Weights of a small transformer language model: a variant of Muon for these matrices.
Each number is 128 + 32 x the weight over its row's rms, rounded and kept within 0 to 255. Layers, rows and columns count from 0. The size above them is the row's rms in percent of the matrix's.

# layer 7 attention output (transposed), 256x256, rms 0.0478, rows 1-27, columns 0-127
size [108  93 103 103  98 106  87  89  97 108  93  96  86  84  97  86  96  91  83  91 104  89 105 100  99  94  93]
[[151 179 118  90 114  83 170 124 160 128 146 141 162 118  81 151 103 165 193 146 124 100 138  70 128 131 111 100 145 167 166  85 183 162  92 107  66 132 169 162 143 143  92 135  42 166 135 135  77 107  94 162  85 142  80  93 123 147  86  98  87 146 139 128 125 147  83 115 103 151 120 109 193 124 121 111 119 167  98 108 161  98 125 132  84 162  88 182 159 134  94 136  87 166 103 163  81  93 195  85 114 166 111 116 139 170 160 149 107 117 126 141 124 111  72 123 193 138 141 185  97 125 136 107  91 148 159  92]
 [137 172 212 139  75  86 146 122 103 163 114 126 136 106 174 138 159  88 114 143  78 120 106  96 148 135  81 141 148 103 124  97 124 109 119 143 156 166 117  74 134 127 144 184 129  93 158 111 215  86 179  77 158  83 114  98 127 106  79 196 185 149 107 113 145 151 118 187 159  77  92 129 143  97 149 162 136 116 185  69 123  84 102 141  96  90 109 123 121 120 156 118 143 132 172 130 171 112 146  75 137  95 116 114 150 158 140 170 130 109 120  40 187 137 147 218 108 140 153 128 110 111  94 184 120 120 195 148]
 [119  60 120  93 130 132 112 110 163 124 130 113 158 170 120 109 114  83 135 117 176 100 158 119 120  94 109 162 183 153 187 160 160 113 127 153 159 137  69  98  71 120 151 131 100  95 163 157  96 182 145 164 132 118 127 123 137 128 185 169 203  83 122 123 122 146 148  71 114 132 115 124 146 129 204  84  71  67 178 180 137 144 143 104 134  94 104 159 150 104 100 106  87 131 119 143  99  95 190 120 119 128 174 141 110 111 147 139 116 121 108 101 170 151 166  46 159 143 170 104 101 143  66 121 108 163 106 138]
 [131 109  73  95  73 151 143  91  75 155  78  80  93 108 130 168 120 113 141 168 122 138 122  44 157 125  87  75 142 166 107  64 126 101 142 173 121 116 184 149 172  95 177 139 110 108  76 164 101 113  83 168 100 128 120 160 133  74 120 150  85 101  92 120  92 138 142  73  93 106 122 163 148 100  66 153 117 156 137 198 117 192 127 114 101 110 142 113 186 141 176 115  82 169 181 105 116 116 101 103 137  48 157 123 149 114 180 117 157  84 100  91 182 105  88 194 133 113 147  65  85 143 105 170 163 113 146 111]
 [128 132 105  73 137 144 137 139 136 131  96 116 141 177 114 100 117 104 102  81  97 128  54 118 126 123 129 129  93  98 131 102 122 163  82 194 151 119 142 135 117 104 108 178  83 166 100 139 106 154 125 107 152 131 145 168  57 117  95 157  70 125 110 116  30  96 111  78 103 149  64 152 165 132 172 114 144 150 160  85 111 119 118 159 133 113 219 114 150 132 128 217  89 134 126 104 129  76  95 159 188 127 101 135 120 128 148 186 122 101  99 139 169  92 108 146 147 162 134 103 117  83 140 165 178 117 131 147]
 [100 119 151 127 107 164 139  83  64 168 132 116 129  56 143 180 150 116  97 103 121 107 131 148 164 121 120 137 129  89 154 222 136 101 173  93 183 150 124 135 124 131 169  68 155 121 110 112 147 145  98 103 182  92 169 106 114 115 158 126 145 106 161 156 136 142 135 158 203 115 116 177 148 101 130 124 174 120 161  92 169  98 100 147 123  98 124 121  99 118  61  88 180 175 133  71 132 136  93 141 157 124 104 149 125 116  74 124  70 122 134 178 200 155 131 108 108  96  43 126  72 110 135 154 117 156 118 140]
 [149 156 167 154 119  97  88 145 107 133 120 120  93 168 118 124 191 103 159  78 118  76 100 155 119 142 137 132 101 100 186 115 146  91 158 133 103 145 146 114 179 188 176 106 221 165 136  90 155 103  92  98 167 126 196 113 139  74 112 127  99  84 123 146 127  81 158 162 203 153 133 165 144  61 129  80 168 136 182 158 115 102 124 117 154 106 144  90  94 146 195 132 120 130 139 145 134  69 100 152 160 135  92 119  98  89 108 197  96 119 143  71 150 141 127 142  62 140 190  56 150 129 166 134 138 103 119 100]
 [119 154 111 100 156 118 157 159 152 173 193 149 117 103 160 104 145 147 161 110 150 159 159 186 134 144 142 154 175  97 143  63 171 149  93 139  68  95 163 151 161 141 143 142 154 151  58 105 132 109 103 153 124  96 145 106  59 136  52 156 120  70 152  87 119 160  88 148 131 122 102 107 167 113  88 108 236 147 171 160 153 136 104 146 127 108  91 147 135 133 162 101 110 119  85  99  76 117  76 140 137 101 148  73 112 169 146 114 140 119 105 198  42 107  89 105 169 164 118 100  52  76  85 133  90 173 124 103]
 [114 146 147 127 138  88 109 165 118  90 111 138  99 146 122 104 190 113 164 155  84 137 119 146 136 161 140 132 141  87  85 166 114  95 174 102 112 115 108 123 118 144  71 152 129 113 122  96 155 124 131 142  80 175 146 140 131  71 147  90  96 111 142 145 138  97  83 102 149 130  40 160 181 163  92 179 166  85 105 190 112 183 129 112 213 128  97 143 128 180 115 163 133 153 179 112 105  83 105 162 140 179 172 126 128 100 123  79 102 160 128  93 118 120 128 160 109 144 101  85 183  65  81 121 190 101  90 173]
 [ 75 129 145  93 200 103  88 136 120 124  84  93 102 102 101 142  91 120  71  34 125 139  91 142 145 133 221 188  67 108 116 112 144 105 109 145 168  93 171 145 117  81 148 122 137 109 143 121 139 175 163 190 142  70 162 138  85 126 146 178 129 151 158 139  92 154 142  86  94 138 168  98 128 128 141 104  78 132 135 127 153 108 109 129 143 171 147  76  99 154 170 189 142 141 139 104 176 193 109 151 157 161 153 105  98  50 110 119  85  98 137 117  99  77 176  81 124 151 210  82 140 164 157 180  97  85  81  66]
 [101 120 125 160 103  91 124 143 155 105  82 145 124 137 157 193  86 142 192 122 149 113 101 121 112 166  63  74 186 134 143 124  88 178 137  94 146 121 131 107 127  95 140 127  84 126 113  95 129  69  90 116 143 198 162 148 181 179 148 112 128  78 158  95  93 134 137 124  48 108 168 163 125 220  93 128 132 120 112 157 139 131 153 119 100 128 129 146 136 193 163 131 127  88 165 139 175 182 101 184 116 135 133 153 128 118 105  80  94 144 156 137 100 113 152  86  78 122  89  70 142 132 120 140 154 111 144 190]
 [139 122 149 106 146 132 168 137 120 167  95 109 183  97 144 113  82 120 151 122 142 182  77 137 130 139 166 119 104  96 105 145 166 169  91 112  65 120 139 149 149  38 139 113  67 160  34 116  88  78 117 112 129 163 133 151 132 134 135 121 105 162  95 105 102 106 148 124 132  76 136 129 154 179  99 143 139 157 150 121 122 165 116 167 166 156  88 150 134 100 185 146 140 140 173 128  99 205 138 157 136 115 139 118 120  46 149 124 144 153  69 173 129 117 155 108 162 120 106  75  89 140 129 100 156  91 190 165]
 [161 146  71  66 104 191 112 170 111 135 157 139 114  99 135  98 104 140 141 139 142 101 199 191 104 167 105 125 163 103  73 129 130 138 144  68  86 139 124  89 192 105 104  69 128  97 146 141 173 117  95 146 144 209 116 132 150 125 162 187 102 146 144  98 101 154  81 155 161 145 169 131 112  83 108 161 207 144 117 114  97 128  93 115 161 110  93 132 126 127 127 129 156  96 113  96 102 130  93 100  96  89 125 136 152 186 152  90 156  82  96  84 134 196  70 165 171 141  38 165 121 129 147  77 136 139 136 161]
 [ 80  75 138 102 144  97 151  79  91 148 161 168 134 137 129 170 146 151 173 127 152  95 104 117 151 114 157 132 132  86 121 115  95  95  68 140 135 125 125 114  46  75  98  74 133  91 144  95  98 128 147 182 137 137 123 168 116 121 127 122 135 142 124  99 101  73 166 198 137 104 166 123 101 124 137 127 144 120 126 134 131 168 117 181 139 102 107 144 141 147 167  89 101  87 168 108 127 196 151 185 196 143 148 140  82 116 147 143  88 210 151  79 133 112 119 180 149 149 169 191 121 151  92 123  83 107  84 108]
 [134 178 145 147 179 131 135 124 186 150 134 121 120  71  95 111 126 105 147 117 128 158 116 101 169 153 117 137 138 153 126  83  98  74 116 148 106  98 143 143  76 141 129 100  97 105 134 162 138  71  65 158 110 128 129 145 120  75 116  81 110 135 187  79 142 129  76 142 143 101  67 112  99 136 162 140 125 168 135 100 136 198 124 154 125 132 133 115  94 145 156 115 116  94 194 109 145 111 131 126 123  93 170 139 151 150 153 134 129  53 122  93 105 109  99 132 160 110 181 176  45 146  88 164 121 146 177 197]
 [145 131  90 114 136 125 143 106 189 111 131 184 116 141 149 140 164 129 170  98 120 101 149 220 111  72 126 109 161 158 105 100 139 132 109 168 137 144 110 141 102 159 133 138 109 114 178 129  63 154 147 137 109 163 105  97 159 175 140  82 175  61 107 190 140 161 138  79 144 135 127 128 126 157 131 152 155  88  95 199 171 161 104 128 159 176 142 109 126  70  63 131 105 136 167 122  74 140 202 115 105 160 132 101  40 122 137 128 142 142 155  89 130 133  70 137 151 143 164 143 115  93 101 151 131 140 139  85]
 [185 131 133 124 132 132 179  88 117  69  67 117 194 123 164 147 116 151  81 146 114 110  93 162 121  86 138 149  74 140 192 121 133  97 151  90 129 119 109 167 142 148 136  90 161  84 126 165 183 133 133 191  98 132 135 120 120 176 118 123 106 111 123  76 122  95 164 160 137 132 100 154 154 108  79 107 113 150 100 120 145  42 183 128  97  80  86 130  72 155 170  79  90 110 142 145 166 103 102  73 128 164 136 175 167 116 157 141 111 101 148  93 134 148 133 137  93 167 124 137 167 149 106 102 129 137 116  89]
 [137 109  41 137 158  87 102 161 114 153 106 109  99 137 104  81 157 121 116 158  91  95  97 183  93 116 132 128 157 125  84  34 165 136 200  95 165  94 105 137 113 184  88 135 103 126 100 160 122 105 111 149 114 128 136 124 142 112 122 148 124 124  71 139 156 160 185  67 141 113  25 139 169 106 110 171 171  59 109 149 183 166 125 107 182 133 172 102 179 110 144 198  59 123 186  78 130  94 170 136 126 170 152  89 119  87 179 122 138  87 165 115 150 102 113 161 124 133 149 151 163 112 154 118 169 109 145  89]
 [131 115 138 134 166  86 121 135  83 140 100 128 118 189 165 107 111 171  92 128 161  74 171 142 175 145 100 110 165 174 133 107  86 119  90 129 143 183 142 101 188  94 140 127 112 131  70  65 107 158 133 158 117 201 104 100 133 104 131 170  85 130 126 131 171 190 104 145 127  86 127 149  90 144 101 105  78 176 117 156 120 147 155 158 129 145 178 147 137 144 223  90 143 137 129 106 172 135 123 132 105 134 102 145  99 163  64  77 121 174 113 184 147 126 123 136 151  90  62  93 104 121 183  93  97 118 163 123]
 [155 134 126 152  94 108 161 135 113  91 120 154  65 121 119 129 158 146 175 153 103 147  83 112 148 152 108 142 205  89  40 135 136  79 108 151 136  99 139 153 104 124  98 162 138 126 244 150 107  69 114 141 143 179 140 125 163 176  58 106 177 180 132  98 129  94 153 166 207 143 140  64 100 146 103 159 173 151 174 151 151 182 120  90  77 172 106 161 184 107 134  86 121 116  90 178 108 135  95 114 150  83 169  81 130  94 142 141 153 166 101 162 102 165 147  75 146 116 126 143 117 136 135 104 195 122 164 142]
 [ 88 125 127  85 146 131 145  82 134 176 171  99 113 139 134 147 106  65 101 142 152 164 174 125 156 143 122 162 114 212 164 105 129 112  75 134  31 128 160 151 123 107  93 102 232 107  79 134 107  92 130  98 204  99  77 111  79 145 134 100 122 116 137 182 110 156 126 133 134 108  62 122  81  94 147 176 106  96 102 179  79 173 129 142 145 147 124 122  92 109 164 135 136 164 173 159 100 163 104 138 132  83 170 150 135 159 148 168 142 115 101 149 148 182 165 161 113 102 113 115  99 120 127 142 168 165 130 148]
 [133 166 135  56 109 129 153 127 136 151 136 128 155 103 152 206  91 136  83 125 116 103  79 172 133 146 105 100 200 129 129 106 139 145 133  80 194 151  79  51 172  92 159  93 133 125 150 126  84  65  93 138 173 126 124  72 121  89 141 137 119 129 117 102 146 187 147 168  86 143 104 102  73 105 156 117 202 139 168  63 107 137 175 151  79 114 117  93 143 131 137 114 119 158  91 154 149 163 121 112 102 131  99 134 208 125 127 171 137 125 116 140 157 109  80 170 155 132 100 192 104 116  57 159 139 125 139  95]
 [ 69 119 134 181 172  79 149 134 118  84 111 160 133 139 101 137 125 115 140 133 117 102 131 127 111 103 112 130 142 186 134 176 135  79 156 119  95 138 115  89 102 128 131 156  95 137 137 119 177 122 129  99  80 196 138 152 112  87 119 163  96  97 106 142 120 194 127 116 162  95  79 152  67 178 156 117 155  89 134 165  77 138 177 148 158 125 114 135 160  91 122 103 178 166 147 158 145  72 108 136 122  85 110 102 173 119 130 140 173  83 124 106  83 108 110 210 131 130 127 185 103  76 100  65  87 107 159 102]
 [ 57 135 151 127 147 134 139 124 125 136 150 116 141 159 198 173 140 125 118  86  93 147  88 104  92 149 138 120  76 160 111  90 142 114  96 150 103  95 100 201 145 154 123 133 169  75 128  76  78 117 151 184 144 103 101 170 111 104 142 120  80 103 147 196 143 156 154 136  69  61 118 131 153 132 101 133 101 165 126 135  85 128 119 184 162 123 159 101 115 169 197 125 113 139 152  97 191 119 146 129 101 150 108  94 149 170  92 137 101 118  84  85 119  97  96 191 115 156 150  77 128 153 139 132  79 108 123 118]
 [105  91 132 105 126 163 123 173 118 165 116  94  99 133  81  99 119 139 102  46 140 110 115 143 161 140 104 135 135 134 175 151 103  22 185 167 153 113 132 190 165 119  77 102 142  64 177  92 157  79 168 138  65 116 155 126  65 100 146 138 136  89 118 104 130 152 127 109  86 115 120  83 158 114 130 164 176 154  96 230  83 162 131  86 155 146 128 126  89 163 129 103 134 114 143 138 185 104 123 114 131  81 139 104  73 134 138  95  66 170 126  81  57 119 199 123 112 155 127 105 172 118 115 168 130 118  78 141]
 [127 128 115 125  34 138 109 110 169 179 108 105  85 125  98  61 103 130 201 187 129 174 168  73 169 160 116 165 148 133 134 142 144 118 149 136 126 114 160  78 168 158  69 110  73 163 105 139 177 131 158 113 152  79 158 120 121  86 137 115 125 153  91 125  71  93  99  91 157  99 152 155 200 171 113 119 100 159 186 180 121 164 135 170 134  99  80  95 130 119  91  94 119 160 135 164  96 108 164  89 111  64 146 174 159 127 111  95 125 116 114 191  80 110 153 121 126 137 101 106  80  90  67  86 130 143 120 160]
 [195 120 136 156 149 114 101  77  71 164 103  71 159 112 154 153 156 120  94  89  99  92 155  93  55  55 103 136 101 211 165 148 132 112 132 147  72 162 102 103 101 151 147  80 137 114 164 144 102  99 127 123 151 138  91  89 143 131 119 127 166 135 134 143 128  93 128 104  81 172 105  98  80  43 182 120 123 117 120 137  84 101 191  88  96 129 106 117  93 171 103 164 150 128 174 183  59  83 120 112 138 151  91 181  67 152 152 158 138 166 168 195 117 107 151 110  74  84 167 193 135 110 170 110 157 105  84 121]]
# layer 7 attention value, 256x256, rms 0.0386, rows 2-28, columns 0-127
size [ 89 103 100  93 102  86  92  96 102  90  96  86  86  95  85  91  92  82  92 102  88 106  98  99  93  92  96]
[[144 111 188 182 159 137 122 134 131 113 133 207 167 131 117  99 139 134 123 116  91  90 160 140 165 150 123 132 132 142 113 158 121 148 149  84 171 146  70  99 133 116 112 167 160 147 122 162 134 118 185  93 145 103 110  91 122  96 164 139 122 143 111  88 123  94 166 162 127 136 142 114 105 121 128 136 126 101 126 180  72 131  88  87 115 110  65 102  95 161 132 109 163  98 126 136  73  79 162 148 117  89  87  96 111 128 130 122  77 141 126 143 188 108 142 142 167  82 128 167 136 104 169 177 116 169 168 159]
 [ 87  94  99 167 158 170 123 160 138 125 126 139 148 138 153 109 113 121 199 136 172 104 138 121  60 140 114 172 150 104 156 138 135 107 105  88 176 132 155 114 116 115 116 106 170 168 194 156 141 152 131 122 143 114 121 125 135 128 140 172 200  39 122 128 112 152 124 108 127 140  72 129  94  86 163 110 140 152 155 143 145 145 131 130 143 135 114 109  86  97 156  82 129  76 106 135 102  95 118  77  81 108  90 152 154  87 106 150  34 135 139 145 180 133 164 146 129 194 172 141 148 140  61 119 132 199 131 111]
 [140 103  88 137 148 140  82 121 143 141 138 130  81 171 119 104 127 129 107 151 141 138  97 111  49 189  93 136 167 223  97 110 171 142 147 121 183  90 118 185 148 122 179 198 180 108  98  82 124 135  97 181 101  93 143 121 132 107 148  86  88  91  99 148 149  80  96  72  75 112 128 196 130 149  81 187 137  70 149 171  77 171 144 161  92 203  52 181 120 120 134 117 109 103 131 120 115 112 121 128 169  91 154  82 126 127  96  88 109 110 102 100  96 145 169 161 153 113  96  83  81 124 154 129 154  88 100 100]
 [107 125  76 118 153 114 153 140 153 154  86 154 113 189 135 160 154 133 154  50 180 130 111 119  85 127 162 110 142 139 182 115 154  95 131 121 167 111 167 161  63  95 128 154 180  93 115  71 106 122 106 109  61  89 130 171  90 153 166 129  90 130 117 156 158  79 142 119  80 112 191 121 137 105 163 146 157 121 125 134 122 129 168 152 120 166 149  87  89 153  97 160 175 100 108  97 101 120 144 100 132 151  97 182 136 154  97  94 175 109 134 158 123 118  63 177 160 104  55 173 153 140 129 106 173 103 151 153]
 [155 166 138 127 134 148 167 118 111  77 163 171 131  84 126 189 181 119  98  96 117 134 157  87 117 159 172 123 159  73 129 103 148  94 124 139  72  77 122 132 126 143 110 100 115 139 119 113 163 144 118 186 164 149 105 112 146 133 137  87 137  91 128 110 151  88 187 158 102 122 155 184 147 117 159  76 163 121 137 103  93 121 112 146 103  97 164 188 171 150  60 125 207 182  67 108 130  81 102 128 209 140 118 136 130  74 170 134  91 123 184 171 215  93 128 132 147  82 121 118  36 149 159 148 102 160 141 152]
 [147 127  92 149 108 191 114 143 100 154 116 109 171 157 156 174 105  94 163  96 172  96 136 159 140 105 132  98  82 123 147  96  56  93 161 104 128 181 136 134 122 111 207 192 163 100  81  79  71 131 161 118 124 122 156  85 171 130 124 127 130 126 138 163 113 105 160 139  92 170  86 116 167 117 176 154 123 132 169 131 126 105  71 125  72 136 158 170 133 124 145 140 112 155  74 127 111  96 125 146  59 132 166  89 201  87  86 132 117 176 132 121 171 102  92 105 130 141 131 124 110 140 122 135 140 147 183 144]
 [118 158  91  91 123  90 167 121 129 117 145 136 128 134 152  97 162  92 128 126 158 177 151 136 122 130 144 159 116  91 201 122 190 135 161 178 154 139 161 157 167 162  81 154 114 139 106  64 126  73  94 120 142 124  74 180 105 173 148  62 149 127 122 106  63 159 107  61 178 125 115 139  98 143 113 127 197 122 104 173 164 128 174 132 179 140 108 120 147 173 158 124 127 112 133 102  75  91  93 113 180  78 160 101 143 104 139 149 134 123 142 145 153 145 146 134 135 188  49 114 136 134 126 132 101 132 177 135]
 [159 120 132 165 124 117 113 124 137 177  92 161 102 185 130 107 133  85 143 150  64 128 123 109  93 133 163 147 150 137  99  84 179  51 159 147 121  76  75 141 115 133 129 174  61 103 142  56 143 104  95  92 103 154 156 123 144 154 135 184 142 127 130 164 130 130  88  98 101 107 162  95 124 145 137 175 157 190 115 122 133 163 151 120 153 108 114 135 149 124 125 168 176 156 115 130  91  95 173 137 150 146 175  91 149 170 115 109 161 156 171 125 125 130  71 125 131 139 185  91 203  69  94 111 152 113  70 134]
 [ 45  86 138  94 142 158 128 155  93 123 122 102 101  18 124 175 152 116 137 126 150 130  91 148 147 164 161 133  92 116 191  87 135  57 123 146 162 108 217 123 130  82 155 133 194  83 126 136 148 207 144 132  94 117 164 197 108 175 121 126 145  95 149 204 162 134 170 139  66 157 147 118 149  84  99 127 184 177 137 113 141 143  77 195 154 149  86 100 142  48 132 128 121 125 123 100 113 188 154 161 111 114 125 158 104 110 160 160 132 147 136 152 145  54 150 105 121 167 129  88 159 145 126 140 147 179 103  73]
 [150 120 133 141 132 154 160 121 159  82 134 107 114 193 100 104  66 124 136 155  45 109  95 140  90 124 112  89 137 155 107  68 114 122 114 111  96  92 146 165 144  82 140 140 102 114  89 112 177 146  78 127 207 144 151  60 146 164 125 150 129 115 162 182 123 109 165 120  95  67 103 181 123 135 124 131 134 114  71 108 143 156 127 174 112 137  89 142 146 125 157  84 149  96 190 139 127 186 122 170 131 141 129 155 148 115 123 148 132 161 127 126 139 107 134 153  46 156 103 119 149 101  87 144 159  79 161 117]
 [107 150 192 140 143 118 117 154 123  70 137 145 100 115 118 147  99 136 160 124  86 154  82  92  99 192 119  98 170  73 125 141 163  53 133 171 163 155 161  98 161 146 131 150 159  85 139  83 146 162 133 146 131 132  93 142 133 138 190 117  86 139 106 196 143 141 137 154 153 142 156 182 143 130  91 157  98 104  88 167 135 161 187 165 145 111  76 176  82 144 103 110 221 132 204 126  86 172  63 153 136 124 158 131 110 146 153 123 103 105  91 125  30 124 128 120 117 108 156 103 109 141  99 113 137  96 147 114]
 [130 138  85 126 118  79  89 113 114 156 143 156 107 147 135 100 168 148 111 134  93 168 148 137  94 141 113 118 125 108 127  85 202 169 139 105  83  88 121 103 132 117 169  93 129 122 173 104  83 103  90  97 164 126  91 126 171 119 132 154  70 186 139 103  93 181 102 135 183 121 116 176 116 136 112 156 132 168  82  94  96 142 133  81  85 136 201 118 105 150 156 156  94 120  85 167 129 122  86 142 143  78 137 124 119 136 152  85 129  86  56 127 107 224 130 112 135 152  96  90 125 115 156 104 102 138 134 140]
 [109 170 142 119 114 158 144 107 176  89 123 116 150 104 158 154 122  56 147 108  85 152 126 152 122 130 101 167 173  82 101  83 108 111  97 169 156 163 120 142 125 107 110 133 193 128 134 129 111 152 149 125 137 137 131 176 197 142  91 183 138 151 141 121 125 116 115 157 129 147 136  87  61 106 123 179  95  97 127 167  91  89  80 106 142 125  80 124  74 151 159  82 151 123 102 146 178 160 164 160 120 103 126 146 167 135  96 165  81 131 136  82 128 154 115 152 103 170 165 112 112  79 129 158 119  63  33 169]
 [160 148 126 155 160 101 166 152 161 134 150 102 115  79 125  96 170  74 146 104  81 128 151  88 121  57 141 138 133 105 127 104 137  99 145 127 173  67 147 108 145 142 192 142  79 104 123 130  97 131  98 132 103  82 165 166 111 107 122 124 125 136 119 134 139 110  88 146 141 118 135 121 113 166 169  98  92  85 122 153 142 156 120 117 149 147 101  83 101 174  44  91 170 138 153 111 102 135  93 150 168  76 163 110  99 134 141 154 137  47 112 103 184 120 174 114 116  76 176 134 160 123  97 118 110 133 161 181]
 [131 182 118 170 110  88 118  65 144 142 128 108 118 146  77 112  98 149 122 103 111 151 154 152 136  74 157 122 119 115 127 195 167 134 165 141  89 131 107  92 131 146 102 161  89 135 104 129 172 141 123 114 151 154 109 126 193 139 193 144 117 151 114 108 117 171  68 114  42 156  99 105  90 127 153 213  80  60 140 141 156  46 183 142  95 115 106  99 108 127 130 191  73 158  81 140 173  99 174  65 116 149 109 106 125  68 100 133 123 121 207 105 128 183 172 141 121 169 161 165  82 111 207 110  88 105 128 120]
 [118  98 173 125  92 136  74 170 112 136 116 154 133 123  89  95 139 105 140 146 125 137 114 183 179 137 147 126  92 118 132  88 128 134 114 116  54  63 122 162 174 151 142  77 208 151 168 145  94 172  95 114 111 102 148 159 113 117 112 146  94 101 163  69 201 138 100 105 148 149 133 139 146  77 137  94 116 183 183 183 139 119 133 130 106 142 100 145 102  92 156  91  93 148 169 101 158 169  86 153 151  97 118 153 207  98 117 155 126 156 104  83 125 156  66 152 154 147 196  94 124 111 122 131 112 102 120 114]
 [124 105  65 144 157  75  85 135 180 186  79 124 145 171 121 136 112 141 120 145 114 152 146 122  99 123 130 149 131 129 202 158 107 156 118 114 132 116  78 100  87 182 119 182 111  93  90 124 138 149  96 118  96 175 113 180  99 107 166 176 135 111 120 113 146 116 107 114 120 115 105 114  84 166 160 151 149 127 119 151 102 129  85  85  77 117 116 154  99 111  84 175  67 136 148 162  81  84  97 126 167 168 164  51 150 150  87 160 156 158 233 107 131  75 134 160 150 119 134 132 126  90 153  59 120 138  95  86]
 [153  94 181  77 133 113 163 143 119 164 217 159 103 190 162 122 122 161 100 117 125 109 164 141 166 167  84 112 142 162 121 165 148 176 147 156 115 117 152  95 124 166 137  77 153 115 134  97 106 163 134 141 133 159 138  78 135 109 162  92  88 105 118 147 204 154 125 124  77  92  72 153 113 123 136 145 102  75 119 114  69 135 140 115 140  56 119 141 150  49 176 100 135 124  71 137 178  85  98 156 127 136 161 135 117 180 122 127 126 170 166  84  70 131 154 114 166 136 105 146 102 179 167 137  99 118 140 138]
 [151 112 131  98 165  85 194  51  85 112 130 106 176  80 101 140  62 105 139 110 139 196 108 120 151 188 140 130 164 112  72 113 152  99 154 147 205 119 106 147 121  88 102 136 121 117 132 175 189 125 104 125 194 180 145  92 154 153 121 128  92  82 104 135 127 120 107 174 136 112 142 130  88 145 126 165 116 125 119 105 125 107 139 118 100 107  83 148 170 146 137 109 116 104 139  84 173  91 157 176 173  79 181 108 113  93 155 218 121 119  85 155 150 129 130 101 129 109 146 115 163 116 111  77 115 112 147 161]
 [140 175 167  89  71 100 162 148 123 121 161 122  86  94 169 129 147  76 146 104 132 123 162 133 145 117 159 130 135 110 130 126 193  82 117 149  92 128 101 137 223 154  78 226 170  92 100 186  84 125 119 132 121  95 117  78  96  85 124 195 132 156 151 125  69 113  90 128 123 104 127 132 107 149 137 140  67 114 143 128 144 108 160 139 133 163 127 125 151 123 135 138 120 174 144 141 120 130 176 114 196 103 129 123 110  89 114  84  95 105 117 151 131 130 221 130 165  97 103 104 175 139 125 160 120 112 121 112]
 [143 171  59  79 164  84 119 115 165 133 188 180 123 138  58 115 126 113 104  56 141 105  96 140 123 199 151  72 179 112 160 130 157 204 124 106 145 149 133  70 152 180 171 142  88 108 132 124 101  84  86  77 138 123  98 134 132 149 111 141  38 125  80  99 131 167 159 159 154 141 140 124 119 109  94 157 164 133 125 159 121 114 163 121  94 128 134 115 170 181  96  94 133  88  74 141 171 153 139 123 106  83 117 203 125 107 120 134 121 135  95  87 176 174 100  96 132 118 116 134 139 135  80 153  98 123 123 109]
 [ 99 102 131 113 116 147  96 142 150 127 163 114 112 191 153 112 168 123 155 100 132 167 142 137 148  92 101 127 108  84  85 145  86 207 116 178  90 144 161 105 177 150 161 108 106 122  71  99 132 144 120 141 118 184 115  57 161 106 123 118 121 116 133 161 182 128 103 111 136 167 129 105 130 176 117 128 110  94 123 104  69 171 159  34  69 147  68 188 151  72 137  79 134 119  99  97 150  74  97 170 137 134  97 124 193 109 128  99 182  84 152 101 148 156 113 153 111 161 103 133 154 195 150 120 149  95 142 148]
 [142  96 158 149 117 127 144 115 138 115 105 110  87  82 148 161 149  87 148 135 135  97 131 141 141 148 153 123  84 249 135 104 198 126 101 130 116 171 107 100  85 183 118 157 131  90  36  90  77 185 162 109 100  72 135 182 166 104 157  88 106 131 117 199 100 138  93 145 123  63 156 130 159 112 101 222 126 113 140 165 178 133  91 128 141 145 127  84 125 123 142 166 109  99 126 165 138 147  88 152 137  93  98 104 131 124  87 124 158 134 105  97 133 152  77 215 118 168 186 158 129 110 123 162 102  78 130 119]
 [106 136 161 126 174 136 116 107 137  95 146 151  41 102 135 109 115 134  84 118 156 116  92 140 105 104 148 141  92 177 152 157 106  91 131 133 113 112  49 111 153  97 155  91 131  81 119  76 184 172 122 139 162 172 175 132 137 121 117 140 189  45 215 107 139 113 132 149  88  41 121 108  80 138 116 131 175 158 107 131 108 125  77 169 120 141  82  90 123  81 129 103 182  96 102 114 146 112 160 116 133  97 163 144 145  83  49 143 122 144 134  79 116 104 158 171 115 136 119 113 108 162 215 179 149 116 127 128]
 [156 116  73  90 119 158 155 101 138 138 147 147 135 116 136 130 162 179 192 157 129 104 192  83 109 158 143  82 134 140 156 112 155  75 173 183 132 113 113  77 126 102 178 108 138 173 112 108 106  78 190 127 145 114 107 143 121 111  82 157 183 160  36  78 100 136 106 101 170 138 111  87 119 152 127 127 189  88 106 155 132 130 171 113 170 139  93 167 132  98 124 114 152 122  88 125  64 112  93 212  87 125  98  93 161 125 100 151 126 186 147 114 120 138 122 129 126 127  98  71  79  76 130 121 176 128 130  94]
 [ 77 138 139 181 144 145  68 175 137 127 135 127 110 138 171 129 118 147 172 113 175 100 179  74 100  75 173 167 125 128 151  75  19 145  90  67  62  87 119 122 173 137 168 161 109 128 128 203 123 159 135 153 139 153 102  56 109  67 141 146 137  90 135 103 108 150 133  74 151 138 100 136 126 105 142  88  96 150 144 139 172  58  93 100  75 154 149 141  99 164 112 103 145  88 132 107 130  92 123 102  97 153 122 176  86  76  64 145  62  85 119 116 135  96 103  93 153 132 140 129 173 129 119 102 202 175 112 104]
 [ 88 102 148 132 133 191 133 150 193 154 155 124  54 113 127 185 100 127 126 141 121 136 135 131 120 143 145 162  96 110  95 118 108  89 171 121 119 102 173 128  94 123  51 102 122  75 105 149 124 126 118 127  92 163 163 100 116 154  70 164 145 117 110 108  81 150 109  99 174  97 121 126 162  92 122  31  84 121 104 129 110 151 169  82 185 163 115 106 137 104 143 204 166 136  90  87 156  75 142 116 114 127 122 166  72 113  94 145 173 147  91  92 104 142 130 130 146 150 177  90 156 207 157 125 132 101  98 109]]